From a checkpoint of a small transformer trained on Wikipedia: value embeddings, 271M tokens.
Each number is 200 + 40 x the weight over its row's rms, rounded and kept within 0 to 999. Layers, rows and columns count from 0. The size before them is the row's rms in percent of the matrix's.

# q: layer 2 attention query, 256x128, rms 0.47, rows 105-127, columns 0-127
# k: layer 2 attention key, 256x128, rms 0.48, rows 105-127, columns 0-127
# v: layer 2 attention value, 256x128, rms 0.527, rows 96-99, columns 0-127
# o: layer 2 attention output (transposed), 256x128, rms 0.307, rows 96-99, columns 0-127
q105,064,145,163,214,222,247,179,223,249,227,167,188,214,217,218,239,205,199,254,249,188,204,209,181,163,189,289,221,199,196,190,125,213,217,180,258,213,206,231,195,158,142,164,172,175,246,158,234,182,251,209,236,212,276,330,232,221,208,225,190,133,161,229,132,175,174,244,188,108,160,242,167,234,213,180,182,263,193,220,134,229,192,212,229,195,271,159,239,183,203,207,282,169,230,125,193,198,158,182,107,144,224,190,174,234,240,149,199,180,177,168,196,235,218,165,208,219,188,205,191,65,151,215,259,207,124,194,191,171
k105,058,189,157,154,143,223,147,237,163,200,209,173,209,199,209,212,201,168,114,192,185,188,150,231,193,156,163,248,235,186,177,146,186,238,171,212,199,226,237,199,120,165,107,179,225,220,207,202,189,172,131,217,147,291,228,235,224,181,206,156,202,164,168,203,206,249,203,188,122,167,208,172,170,191,163,214,251,209,168,114,191,164,184,178,198,199,143,263,166,163,167,205,203,222,142,141,242,193,183,96,95,185,192,220,154,74,151,199,147,210,241,184,201,223,225,145,166,211,209,172,106,242,214,154,136,180,215,151,197
q106,062,135,204,231,252,247,198,252,178,213,266,170,206,244,236,248,161,176,243,195,162,186,169,173,214,184,248,222,238,170,220,176,182,113,218,253,234,172,216,228,162,160,173,134,204,187,190,242,168,205,132,272,178,267,313,207,202,177,240,197,167,115,224,141,176,285,271,218,161,205,222,139,236,196,193,143,286,213,208,185,138,167,174,224,192,197,140,183,167,189,244,225,213,197,179,134,239,148,180,177,190,176,179,235,180,208,207,251,183,207,160,157,145,255,162,206,252,179,214,123,92,166,223,225,190,185,168,151,204
k106,077,189,199,174,159,231,155,242,210,192,222,175,185,192,165,186,195,189,209,147,174,156,171,215,202,206,193,187,218,236,214,197,156,182,141,214,197,175,229,200,75,172,136,162,232,128,238,221,144,162,138,226,155,183,184,231,230,170,179,159,196,242,205,163,201,248,229,183,140,195,242,207,215,171,134,177,262,177,163,126,125,106,190,176,141,243,148,219,213,189,214,191,227,188,208,156,252,145,213,73,228,196,156,223,161,103,173,198,149,204,130,156,200,227,246,167,172,212,134,195,131,242,206,163,122,221,185,126,207
q107,107,176,233,179,167,186,185,196,168,235,209,165,201,195,116,212,191,178,265,158,244,134,168,233,149,205,220,179,187,201,165,195,233,207,232,288,192,215,211,222,242,131,189,209,211,285,173,243,218,216,161,229,190,225,226,191,226,122,223,175,159,180,219,188,241,198,210,191,167,165,206,216,224,245,161,122,204,228,216,192,150,237,271,230,162,226,131,196,268,219,255,190,157,260,134,157,211,280,152,185,112,205,138,219,189,274,178,209,124,196,267,230,306,246,177,143,240,210,249,171,131,217,196,220,167,125,237,227,166
k107,057,146,265,210,198,148,211,242,146,189,230,181,120,170,203,194,218,185,127,187,176,194,214,214,229,184,196,226,225,199,125,176,154,273,125,253,184,236,251,180,168,225,149,196,219,197,181,177,155,183,142,202,162,198,193,266,238,190,156,190,180,213,183,197,243,231,207,196,178,228,222,200,181,145,171,184,219,283,182,132,157,195,251,201,261,177,103,215,230,214,209,197,171,170,168,183,309,291,152,178,154,202,202,158,149,137,159,220,165,223,211,184,228,181,202,134,181,217,146,136,156,237,201,91,119,187,123,227,201
q108,075,160,233,158,229,144,193,237,198,196,242,236,178,224,264,198,268,242,256,237,163,161,200,225,143,99,199,222,174,254,209,210,151,255,150,210,196,167,180,141,188,177,239,183,225,160,141,213,200,227,258,237,192,219,225,179,191,191,222,206,242,118,224,184,184,210,219,221,192,203,149,138,200,223,204,223,214,202,223,229,194,237,186,324,215,213,312,225,278,193,205,244,112,152,199,270,282,159,194,279,244,254,266,169,191,217,211,250,215,158,206,211,200,213,172,234,118,202,192,199,219,265,217,262,192,226,135,204,216
k108,055,140,232,173,212,142,195,191,183,183,237,220,229,179,300,199,224,237,181,224,143,174,264,214,124,182,115,234,171,220,210,218,104,317,222,197,193,144,178,127,171,189,184,126,277,148,143,179,173,178,135,162,246,201,172,241,208,195,239,174,265,197,230,155,204,243,231,213,237,240,165,169,163,189,187,225,188,208,156,172,195,223,196,261,168,194,295,227,216,173,241,217,170,180,202,199,214,146,160,242,224,233,317,208,163,226,263,194,203,189,197,187,181,146,233,211,159,220,222,242,181,251,180,220,183,242,175,259,253
q109,082,235,191,225,184,270,206,165,263,141,243,188,274,119,276,251,218,247,273,247,169,173,204,208,244,267,198,239,186,211,221,205,256,241,266,228,241,249,207,193,248,296,227,262,180,241,225,266,178,198,294,180,195,217,195,148,232,184,233,223,201,190,179,225,199,205,233,255,166,190,187,151,233,174,194,215,252,207,216,234,159,203,242,265,265,190,203,213,221,214,236,225,183,256,210,230,199,239,223,162,191,218,240,221,231,225,190,160,247,277,231,160,272,235,285,229,263,147,201,187,243,215,256,205,275,261,217,246,188
k109,069,163,181,226,172,186,213,189,147,162,198,182,189,170,150,232,187,256,139,169,91,163,139,215,199,268,214,194,195,190,162,237,208,227,195,193,213,256,207,196,253,307,191,150,114,126,215,219,175,155,215,209,158,150,182,198,160,189,234,229,197,165,145,168,125,203,212,202,180,137,184,160,188,179,230,202,236,148,195,190,108,130,121,192,202,209,179,202,169,177,223,293,205,171,237,145,184,140,198,152,169,181,181,236,196,123,206,183,254,219,223,104,256,193,188,173,206,162,201,164,175,216,232,275,196,220,289,142,210
q110,089,262,187,196,187,237,170,216,191,185,225,186,201,254,214,204,173,137,200,211,166,125,280,209,97,122,183,158,223,270,149,219,217,159,254,185,251,153,177,147,146,158,226,229,211,244,158,201,252,232,111,175,175,165,247,145,214,193,207,188,197,291,256,224,239,196,188,163,216,208,196,246,156,194,164,177,178,173,110,161,230,168,185,203,203,228,211,210,222,248,239,249,164,240,126,176,203,260,206,179,227,205,216,167,167,204,203,160,235,97,175,221,252,178,124,229,195,242,254,214,229,138,155,243,206,124,177,253,202
k110,074,235,133,148,154,267,189,151,197,154,197,160,240,165,208,198,148,124,159,227,119,193,183,198,147,183,140,223,224,224,119,170,188,219,267,190,214,221,151,205,143,181,229,256,149,286,162,162,222,208,172,99,164,191,249,188,226,226,207,185,137,286,231,189,191,152,213,152,254,204,174,236,218,264,194,236,182,167,168,205,220,174,160,140,235,214,151,261,213,242,230,182,153,286,184,191,210,125,233,196,206,168,209,243,217,199,168,225,236,141,173,200,211,197,219,239,262,189,127,220,257,201,127,222,195,152,248,231,190
q111,090,224,256,212,150,206,195,199,253,182,216,188,140,247,184,212,246,218,147,180,169,174,233,153,79,192,218,191,166,143,146,162,214,141,161,168,112,160,223,140,174,127,161,134,248,185,193,192,159,166,179,248,157,190,156,119,221,165,150,204,157,195,253,189,182,229,153,189,108,215,206,198,187,147,205,189,163,154,217,150,179,158,191,141,219,165,173,166,184,203,180,159,136,172,215,181,282,152,195,151,200,205,204,135,151,217,224,184,162,180,132,121,185,210,186,190,145,249,179,180,246,152,174,229,194,184,99,199,225
k111,076,172,197,217,218,176,196,201,211,215,228,209,120,173,209,201,169,190,204,258,151,183,178,216,140,265,218,219,241,219,94,158,200,297,223,139,189,289,209,183,156,134,213,235,207,250,159,190,185,255,173,213,198,162,220,240,246,243,256,272,203,287,189,194,248,231,221,179,151,202,193,205,216,214,255,165,178,189,220,212,257,204,250,145,248,224,189,195,167,213,175,241,182,215,228,288,212,169,230,220,191,194,277,207,210,227,204,222,191,237,238,252,317,149,201,215,175,268,157,200,306,197,209,169,241,235,127,258,239
q112,127,230,265,268,197,223,173,189,165,161,200,240,222,229,174,235,199,203,211,187,167,220,182,221,261,231,284,269,198,240,182,226,235,265,223,154,179,146,272,237,180,171,164,219,196,164,146,188,174,187,189,120,246,228,228,236,166,147,214,239,196,273,137,108,181,133,206,231,213,235,217,211,176,169,240,167,271,227,150,186,185,169,317,276,189,117,258,227,202,189,203,229,208,243,232,195,198,224,204,198,180,226,195,196,119,178,223,153,239,200,193,150,157,257,197,252,201,253,260,235,133,134,230,263,159,184,187,222,193
k112,127,215,237,249,189,211,155,189,154,151,175,258,214,208,159,226,206,197,224,179,152,205,170,220,253,239,264,253,199,231,159,221,227,268,204,170,173,165,267,245,202,166,162,224,208,189,149,179,175,181,163,106,242,210,201,212,160,149,209,233,205,259,136,99,173,144,181,224,205,221,235,203,182,183,247,161,264,241,171,176,180,149,325,265,175,113,269,206,200,196,208,258,208,248,242,191,173,205,206,193,172,227,185,208,111,190,220,165,241,198,212,150,145,256,204,246,205,262,259,239,152,144,222,269,142,186,180,222,190
q113,126,237,238,219,174,168,197,199,192,229,204,257,193,195,205,180,123,210,198,223,229,145,265,175,155,237,261,229,213,197,238,289,229,222,224,180,148,240,182,162,201,217,274,201,224,161,167,209,187,192,253,212,232,135,249,216,273,217,192,166,173,231,226,214,195,185,220,236,244,170,167,276,290,174,215,244,128,227,206,199,218,219,259,236,100,168,164,249,225,226,153,226,271,211,117,192,189,126,183,174,234,202,235,273,177,156,177,229,210,162,209,284,161,122,191,205,165,123,203,152,152,211,231,147,279,212,185,207,254
k113,135,228,228,224,176,163,209,196,217,215,219,252,214,180,188,174,103,207,185,219,200,136,248,174,163,243,279,228,202,189,235,276,218,241,209,159,159,233,188,151,190,216,265,206,212,160,151,208,168,197,247,190,235,142,243,203,264,201,180,164,184,234,210,190,199,176,211,223,244,183,174,259,299,169,218,230,127,244,193,181,217,205,276,244,92,154,181,250,218,229,158,232,254,215,102,196,202,144,178,182,216,214,235,273,169,131,165,214,185,158,217,272,136,119,196,214,183,119,202,164,146,208,230,155,252,205,176,198,260
q114,123,240,251,219,200,263,211,190,220,270,183,140,106,184,226,185,263,208,166,190,179,221,207,270,193,201,214,61,225,236,179,197,298,190,280,226,201,96,219,168,192,195,198,242,129,218,280,119,251,173,205,233,260,188,228,194,207,189,183,209,141,198,211,215,194,184,211,176,236,168,218,242,185,203,211,230,255,214,149,195,172,231,142,223,197,131,167,128,229,133,180,183,248,232,201,187,195,227,158,213,243,229,160,216,198,168,224,180,191,210,242,239,222,199,227,189,142,170,209,113,140,170,213,164,272,206,246,254,185
k114,129,230,243,206,207,275,191,201,230,282,188,118,113,204,209,193,257,208,154,188,186,217,219,269,188,189,217,64,226,231,171,192,295,183,281,236,200,99,198,167,179,193,207,237,137,236,284,126,255,184,225,250,264,185,212,207,226,198,196,200,139,177,199,215,197,174,219,185,213,165,222,238,194,203,212,204,259,220,150,210,173,223,126,191,195,157,171,154,232,128,179,181,240,212,194,205,201,205,174,227,245,242,162,204,201,197,230,183,189,228,252,249,224,210,223,165,125,179,201,113,138,190,190,176,256,207,269,249,181
q115,119,140,238,137,218,163,214,207,263,204,284,237,187,190,221,225,229,170,226,237,199,184,158,222,199,232,166,285,203,109,122,164,199,216,212,175,260,228,200,226,199,241,219,200,247,184,226,268,235,155,238,188,207,189,214,228,189,228,227,141,165,246,255,242,197,263,188,211,170,177,187,165,154,161,135,172,149,244,188,179,160,167,233,189,208,194,186,216,191,262,153,212,257,216,234,174,260,278,53,134,211,150,241,223,177,239,236,205,186,134,177,222,175,181,243,255,156,243,176,139,168,235,264,189,210,215,194,139,148
k115,118,150,234,159,183,181,188,195,268,194,269,234,182,198,204,216,239,165,229,213,194,189,157,233,177,246,160,264,210,109,113,175,185,178,209,192,243,200,188,220,189,226,199,208,234,182,237,277,240,153,223,210,216,185,198,212,191,220,208,147,169,241,258,258,202,254,187,211,175,165,187,162,151,151,130,172,176,213,192,176,186,168,220,191,200,218,178,206,173,269,152,193,277,239,214,183,271,265,49,119,220,150,257,246,168,216,222,185,172,130,173,233,183,201,254,240,132,248,170,128,172,226,263,159,202,205,221,133,156
q116,116,213,243,216,231,165,212,189,198,161,193,209,240,234,199,217,126,188,239,209,149,239,230,232,296,285,194,213,215,186,242,239,247,205,244,198,271,183,203,168,205,251,138,220,134,191,147,124,159,190,170,143,117,224,173,241,216,272,128,236,201,207,213,179,193,191,149,204,182,163,134,205,143,214,177,247,197,204,268,203,181,171,242,223,247,245,240,215,161,152,237,211,175,94,200,225,217,171,109,205,246,152,220,152,297,269,242,249,176,186,193,182,181,193,190,210,193,207,187,120,191,187,174,295,228,211,207,225,230
k116,123,200,235,212,244,164,213,184,175,153,192,204,254,228,197,224,154,187,255,200,140,247,226,220,298,263,191,204,226,196,249,240,249,230,240,199,270,197,227,165,199,238,140,197,144,194,157,123,155,200,162,139,120,214,177,244,228,271,136,242,202,197,208,173,181,190,130,197,197,159,128,208,149,210,181,251,210,192,278,177,179,186,245,213,235,255,224,197,166,142,233,236,181,107,199,223,197,201,121,217,238,150,213,152,283,281,258,245,170,183,200,174,179,184,182,204,206,226,202,114,189,184,149,283,225,213,221,236,238
q117,124,122,195,196,172,231,230,202,208,208,169,221,187,234,223,236,122,233,173,94,254,268,198,274,258,137,200,206,114,234,162,218,233,166,162,154,228,199,138,166,184,126,192,214,236,208,174,225,122,170,228,216,238,206,274,151,287,192,206,197,241,185,197,235,220,209,194,184,239,294,130,200,189,211,264,150,234,177,245,252,181,182,170,180,186,201,187,176,193,158,237,166,221,184,291,215,157,175,235,172,230,261,209,135,198,225,103,205,190,166,219,188,194,249,181,201,200,167,180,197,255,277,238,203,205,243,210,154,258
k117,125,119,195,202,174,239,212,195,218,226,169,197,182,222,198,236,132,217,175,97,228,291,193,273,247,136,200,204,106,216,158,206,238,153,158,147,220,205,136,151,197,119,179,207,224,227,170,222,116,174,227,177,237,215,266,139,300,181,197,194,224,169,195,218,223,203,189,201,242,298,130,193,188,223,264,150,222,195,241,238,176,210,162,175,186,190,198,168,176,175,225,166,223,202,308,226,146,192,220,169,222,267,215,161,196,205,115,195,208,166,221,188,218,250,184,201,224,174,192,171,247,269,228,191,200,241,225,161,253
q118,128,262,145,145,163,229,241,163,146,257,197,195,219,192,207,261,223,210,162,234,161,155,207,346,146,252,257,140,219,188,179,197,169,198,168,208,166,250,188,160,208,185,225,246,159,199,238,238,200,152,195,126,145,166,246,163,211,230,183,184,237,171,184,177,226,330,216,175,231,168,198,148,177,212,179,184,199,214,202,242,200,217,255,157,191,257,237,249,254,142,89,189,157,154,160,153,248,231,237,176,230,179,232,211,202,141,162,194,152,125,260,269,208,201,215,230,218,242,208,182,230,206,192,224,193,191,147,196,216
k118,128,269,140,155,151,230,261,173,153,258,205,183,221,197,198,255,239,212,172,243,160,176,204,339,166,259,234,131,219,188,179,209,162,194,172,202,154,239,194,160,218,196,234,255,151,196,229,227,202,146,184,119,147,162,249,159,202,222,169,196,230,164,188,185,222,326,201,184,251,181,203,150,172,207,178,211,198,220,196,247,211,216,244,144,200,245,235,246,256,148,106,182,157,133,154,149,244,210,253,189,228,175,251,214,198,116,186,200,164,131,248,255,199,206,210,246,207,238,201,176,234,189,190,226,193,200,134,187,207
q119,117,211,171,221,158,182,233,241,189,208,176,184,164,164,193,149,166,260,163,202,325,168,187,140,215,147,231,215,273,229,217,171,173,221,207,110,188,279,219,165,127,266,207,203,179,246,246,224,207,261,265,201,213,241,217,218,250,163,240,231,220,227,202,237,236,154,153,246,209,174,195,193,134,201,253,249,206,169,209,181,151,190,242,251,202,178,223,208,168,151,163,210,149,165,205,201,263,182,132,320,232,249,172,193,212,208,261,244,201,263,215,208,260,244,204,249,259,208,189,131,189,258,174,224,156,140,208,238,184
k119,119,205,178,239,170,199,233,244,172,201,188,180,182,168,174,156,163,265,143,218,329,159,176,145,207,160,245,194,272,239,218,158,164,205,201,86,206,263,209,177,120,256,213,215,170,243,236,225,213,258,262,204,208,247,228,198,232,162,217,234,224,224,212,241,234,156,139,230,214,183,190,195,137,209,244,254,189,173,219,191,136,169,224,263,199,167,218,210,171,139,150,214,146,154,210,186,245,193,141,324,234,253,186,187,217,161,251,251,187,255,171,204,249,226,209,257,239,199,219,137,208,253,187,235,176,151,199,226,190
q120,125,196,192,206,148,183,270,117,155,213,152,212,210,184,156,206,163,180,167,161,286,185,181,242,214,216,118,181,157,212,126,241,262,202,208,171,181,211,188,230,261,116,166,191,186,198,259,253,178,231,199,144,183,187,192,159,201,176,211,251,189,232,183,175,189,235,216,113,251,204,199,108,196,132,160,215,115,275,171,145,200,138,233,157,196,183,159,217,126,229,231,192,234,215,128,245,153,199,197,235,235,195,213,195,285,133,212,187,186,247,155,202,188,154,169,276,244,219,243,219,230,189,246,148,226,157,215,212,259
k120,122,174,187,228,155,178,287,133,176,217,149,218,225,179,166,206,161,181,175,169,285,188,189,231,232,204,123,181,153,234,119,241,274,195,237,168,187,227,178,234,264,116,188,199,183,215,259,243,197,214,211,161,181,201,193,159,198,173,208,262,167,252,181,193,195,235,229,109,250,203,213,125,204,144,150,216,104,276,154,180,188,133,254,159,201,193,166,221,134,225,240,202,228,233,137,244,167,178,190,243,232,206,208,213,298,158,217,207,199,236,177,217,183,142,167,288,228,223,238,220,214,205,249,154,223,162,222,220,251
q121,124,176,224,260,207,245,240,195,178,219,245,70,207,184,157,211,224,195,171,217,177,186,243,169,196,194,125,271,206,157,159,169,199,152,170,227,190,214,164,238,175,159,237,169,219,174,232,164,180,198,238,166,209,206,201,168,248,142,152,128,241,237,171,186,185,189,155,191,131,157,186,259,278,220,227,194,97,230,213,189,200,244,149,210,220,160,208,234,250,137,112,175,178,254,206,221,135,193,231,222,215,157,209,221,137,201,201,179,154,211,164,183,286,312,236,214,267,232,256,202,169,164,194,211,219,219,260,203,277
k121,124,177,220,252,201,253,236,201,192,209,242,83,196,176,154,219,218,198,171,221,171,175,234,180,188,193,134,286,213,153,161,183,213,154,203,222,184,205,153,235,166,162,253,169,219,173,224,190,186,206,260,182,221,217,207,173,251,152,167,139,243,219,181,176,205,200,151,168,111,161,180,257,288,219,243,191,99,247,200,195,197,246,147,213,226,162,187,218,263,136,97,148,189,253,191,234,155,211,233,239,209,163,211,200,143,216,186,189,156,211,157,179,272,315,228,209,260,216,245,192,160,162,193,227,221,217,264,191,263
q122,122,196,173,218,119,219,138,284,142,224,204,148,131,209,165,242,187,130,176,137,215,261,190,229,227,160,196,212,277,223,197,278,249,191,212,265,216,217,164,203,196,234,120,266,214,199,196,148,161,222,295,197,233,166,208,239,192,192,186,234,241,218,154,233,179,201,129,139,236,174,238,219,206,206,189,208,224,225,172,202,169,186,176,174,212,267,207,229,265,188,189,281,290,162,181,254,216,260,237,243,160,182,230,253,258,206,225,185,170,267,188,189,171,232,211,133,109,230,164,200,219,218,204,210,121,194,197,163,243
k122,116,208,178,211,125,239,149,274,148,222,201,134,132,206,159,235,174,105,174,136,202,256,203,241,216,179,194,204,267,232,202,261,243,195,233,281,219,221,175,207,214,225,100,275,214,199,192,144,151,230,280,179,236,168,216,208,182,199,180,223,250,205,164,241,156,219,136,146,243,170,243,222,209,203,191,221,225,221,179,194,167,177,192,178,216,240,204,193,262,187,195,281,273,153,212,253,204,259,223,227,171,173,249,255,265,209,231,179,165,295,200,184,166,226,204,150,120,236,151,201,218,234,204,216,126,199,199,166,243
q123,126,237,176,170,189,251,195,133,128,163,212,223,212,244,153,235,216,189,237,212,201,188,241,192,258,221,155,262,251,254,178,273,220,178,176,222,167,239,162,204,157,182,162,166,232,167,207,257,209,116,265,240,237,107,144,194,216,259,236,122,194,178,175,212,210,209,243,149,199,203,200,209,215,249,253,188,230,218,235,135,227,208,218,175,212,251,260,229,170,117,237,142,180,215,150,199,149,248,215,209,210,303,210,222,180,129,201,198,115,200,236,153,201,223,218,194,164,208,162,171,115,277,108,178,195,183,199,168,177
k123,134,231,201,188,176,251,187,149,143,165,219,212,218,255,165,248,234,201,245,220,215,189,245,195,243,210,159,271,254,252,176,273,233,183,198,234,167,227,165,190,171,170,177,176,234,156,217,268,207,115,273,260,238,103,139,194,234,250,234,124,189,153,181,206,221,209,246,166,204,221,195,216,216,246,254,197,229,218,234,134,222,207,216,196,229,265,245,234,157,119,233,156,183,209,154,219,159,250,213,211,208,309,236,221,191,160,217,203,124,218,232,160,233,263,206,198,153,217,178,178,109,271,120,194,198,182,199,166,188
q124,125,224,92,125,226,171,164,221,194,205,168,229,239,176,188,204,176,133,283,310,112,216,158,180,207,178,156,240,226,196,162,154,201,256,231,187,264,215,163,172,132,172,231,252,201,238,189,230,233,209,238,162,230,238,183,236,169,195,169,214,133,231,213,188,207,196,228,168,188,226,217,121,284,234,194,169,298,185,136,163,209,174,188,166,114,179,252,256,244,218,158,146,197,189,210,192,168,187,223,250,161,184,244,160,267,208,217,210,243,233,152,206,171,199,208,159,188,283,265,128,213,200,178,196,211,199,239,176,213
k124,135,221,92,136,240,167,187,244,185,229,177,228,239,175,199,195,164,154,266,316,104,213,168,170,227,143,166,238,225,201,178,175,219,253,229,170,273,219,175,171,134,182,232,252,200,257,195,220,248,231,239,168,231,241,205,233,188,202,172,215,143,245,212,186,208,190,215,177,180,224,195,132,294,231,209,196,278,172,138,176,206,191,187,173,118,155,244,249,257,224,152,150,199,199,207,211,160,229,211,249,151,179,248,164,280,194,214,200,246,235,173,221,195,197,211,173,206,283,298,125,193,191,179,204,215,193,227,188,217
q125,118,187,199,119,241,142,223,174,208,270,228,217,173,190,194,220,156,182,214,187,173,166,170,163,148,193,191,183,174,234,97,237,218,152,146,221,211,232,223,225,143,274,173,155,240,234,198,142,198,206,176,123,205,323,244,200,202,276,205,128,183,259,176,202,181,222,248,184,181,160,231,175,219,219,213,182,150,201,132,226,169,218,234,188,207,185,257,209,257,187,227,160,182,201,157,259,196,243,232,229,188,198,205,157,223,149,209,230,207,178,132,188,216,156,234,193,112,137,245,267,128,292,173,271,203,197,272,212,176
k125,121,195,202,135,226,133,225,175,229,286,225,229,184,193,193,208,163,198,240,192,174,164,200,167,176,189,200,188,178,242,107,239,220,165,165,210,213,251,222,233,142,277,200,184,245,239,193,154,203,199,208,123,214,334,249,208,223,276,189,143,184,251,183,202,199,224,231,183,187,174,221,200,234,230,225,202,158,213,137,222,159,233,249,183,212,186,278,203,272,198,223,176,171,211,159,278,186,242,239,255,188,217,222,176,232,165,218,235,220,192,150,216,222,162,227,214,115,144,262,288,150,310,179,272,229,201,244,221,187
q126,120,153,192,187,211,199,227,217,214,205,222,199,208,236,266,217,264,304,193,204,230,239,252,131,187,175,216,167,209,269,149,195,209,172,208,238,251,243,235,173,227,177,240,233,184,197,190,211,172,135,170,124,168,221,109,152,196,209,175,275,160,215,219,159,196,200,240,158,223,218,163,152,209,179,140,197,278,270,204,99,158,228,187,217,151,196,160,203,228,219,168,192,190,195,158,232,164,231,249,157,149,221,229,155,160,258,145,241,142,202,152,220,244,200,166,332,147,232,169,160,224,253,228,231,215,270,227,241,194
k126,118,146,190,167,202,188,215,203,196,191,213,193,199,234,272,193,254,290,190,182,210,236,257,154,173,194,226,160,220,259,150,184,216,146,206,242,258,250,243,163,217,182,234,214,182,183,199,201,157,139,158,112,171,207,102,152,175,209,151,271,168,211,230,162,185,207,247,156,233,213,176,125,193,177,133,176,267,252,208,88,135,215,200,226,144,208,152,202,213,203,168,194,182,179,150,208,161,222,251,175,142,226,220,151,149,237,153,239,136,207,146,217,219,186,158,323,160,219,188,156,215,239,227,242,204,249,209,242,205
q127,119,163,185,181,252,210,271,224,214,215,171,208,232,236,221,223,219,210,180,235,282,249,228,177,179,197,129,235,229,267,155,199,190,201,196,232,224,243,181,317,178,187,305,198,211,172,193,192,292,190,214,192,230,227,248,213,257,194,201,256,175,179,152,203,264,171,227,168,220,181,152,278,202,173,214,170,221,190,257,253,237,179,226,151,122,211,217,226,244,167,218,228,232,161,192,220,260,177,221,195,264,179,204,222,203,282,157,202,229,189,247,137,143,170,214,195,112,240,226,213,211,118,248,214,174,246,259,302,224
k127,119,159,192,202,236,209,253,204,211,213,164,207,231,241,225,214,212,201,161,259,280,233,208,176,155,207,117,232,222,269,134,173,195,212,196,218,232,239,215,305,188,182,281,182,201,178,207,184,295,201,191,168,234,199,233,225,242,177,183,261,177,167,157,201,242,144,207,178,200,173,147,265,202,160,201,137,203,192,260,255,252,163,225,162,112,203,218,216,245,170,220,229,229,145,209,214,246,151,213,197,258,177,204,220,193,268,151,211,228,188,242,130,170,154,205,196,112,236,222,198,209,115,252,197,175,248,270,308,233
v96,096,169,178,171,66,184,215,177,263,198,152,179,187,147,205,161,132,202,217,234,121,241,168,171,224,249,178,221,205,226,174,246,178,200,209,162,168,127,151,200,147,228,208,178,161,180,208,143,221,234,208,196,142,267,221,179,163,206,243,151,258,238,233,232,135,206,187,229,193,193,178,202,238,165,214,167,247,163,125,194,208,188,186,240,151,143,178,165,263,237,190,184,210,242,206,203,259,222,192,156,297,193,213,187,252,94,151,186,197,274,206,177,154,183,211,80,206,189,177,204,245,200,183,192,188,223,157,184,106
o96,112,172,175,194,225,181,232,142,249,242,211,115,273,237,254,272,175,204,321,193,183,242,182,183,258,237,206,152,178,208,136,238,231,183,170,120,241,276,216,229,197,227,203,195,219,166,180,137,226,159,186,164,139,179,307,205,165,158,162,126,136,142,210,180,162,201,206,164,277,165,117,161,235,148,186,208,217,190,172,161,212,240,220,177,212,178,209,221,259,228,105,219,205,180,202,174,227,187,204,241,216,226,260,243,184,187,220,201,189,181,178,227,163,238,217,192,168,193,276,140,249,236,234,158,254,189,189,212,176
v97,101,212,155,256,197,207,195,219,232,275,178,265,221,168,151,230,284,158,290,213,192,257,198,196,147,254,255,130,212,178,201,203,185,211,186,172,138,214,174,212,221,235,192,149,159,181,253,254,230,274,160,160,175,251,211,201,217,238,214,247,117,192,125,175,236,186,239,183,213,187,194,271,218,162,246,141,209,97,217,205,227,204,182,185,231,158,275,152,130,230,180,198,253,182,222,276,151,180,139,205,161,180,162,182,193,211,175,278,174,222,223,179,193,177,194,266,211,219,239,204,202,127,177,214,180,189,121,174,273
o97,081,215,107,127,152,92,183,240,207,136,143,208,186,219,164,251,195,246,209,223,187,169,167,148,197,196,235,292,167,251,221,247,267,239,283,228,207,142,164,286,171,153,195,194,215,227,160,142,185,153,114,156,200,171,283,164,253,214,187,193,250,215,167,219,198,196,189,266,175,179,166,248,225,189,225,188,236,171,187,229,232,249,228,214,214,191,181,249,209,175,158,226,222,214,195,234,171,224,194,238,176,202,187,175,175,134,173,196,211,240,102,211,189,252,160,189,224,215,217,200,254,147,212,251,295,142,203,225,155
v98,112,160,238,141,191,171,261,156,239,108,211,203,236,194,209,187,197,215,197,159,152,178,239,177,114,208,210,229,211,206,221,214,195,173,213,261,131,193,185,194,187,177,234,190,160,163,153,161,216,265,189,236,196,158,210,199,229,125,215,223,174,224,242,118,128,158,181,175,150,225,172,174,252,198,245,250,239,248,139,208,247,139,167,195,221,181,228,157,218,204,246,222,183,178,250,124,268,274,218,154,222,165,234,113,204,225,217,279,183,202,226,162,195,171,281,250,181,182,187,228,140,126,130,234,147,203,249,120,221
o98,085,187,221,88,154,190,231,201,207,198,210,160,180,176,184,173,289,132,192,190,166,228,194,262,284,196,146,172,155,88,205,283,164,127,210,239,214,254,187,165,175,151,207,207,189,177,247,186,178,230,196,105,246,210,227,263,205,179,188,194,176,232,213,197,234,181,126,178,221,198,176,229,164,235,304,276,195,165,202,167,204,188,193,159,204,232,242,158,159,216,196,201,244,203,151,231,257,214,177,181,196,284,214,190,223,204,170,147,232,185,245,262,155,150,215,187,172,212,180,194,267,189,201,118,293,190,184,214,177
v99,103,252,214,224,190,249,234,259,219,222,230,216,223,245,278,213,195,209,223,210,104,195,238,136,207,175,226,217,169,164,234,166,246,192,218,198,225,213,240,281,194,142,216,239,200,221,241,233,237,151,202,177,189,231,256,243,235,246,78,176,154,193,160,209,217,279,210,198,207,161,199,208,148,231,197,155,217,239,283,183,179,166,124,112,245,176,160,278,236,268,203,203,148,208,172,243,231,197,149,151,184,186,110,142,141,183,262,194,207,245,232,287,201,178,163,212,202,177,199,218,152,183,204,135,221,232,188,175,175
o99,095,187,219,254,198,182,204,218,187,164,148,286,223,200,170,232,174,243,210,212,231,224,191,220,220,261,112,200,202,253,139,236,155,202,234,169,225,202,162,227,266,127,219,251,112,164,136,177,192,140,201,204,177,197,141,183,160,141,216,253,255,204,223,192,182,210,174,150,229,191,117,170,191,298,233,154,200,162,182,141,236,179,130,219,169,194,213,191,189,255,175,257,195,186,216,244,174,203,280,171,234,217,254,238,142,195,171,199,164,161,237,194,324,242,171,198,158,281,206,257,191,199,211,215,142,232,181,216,261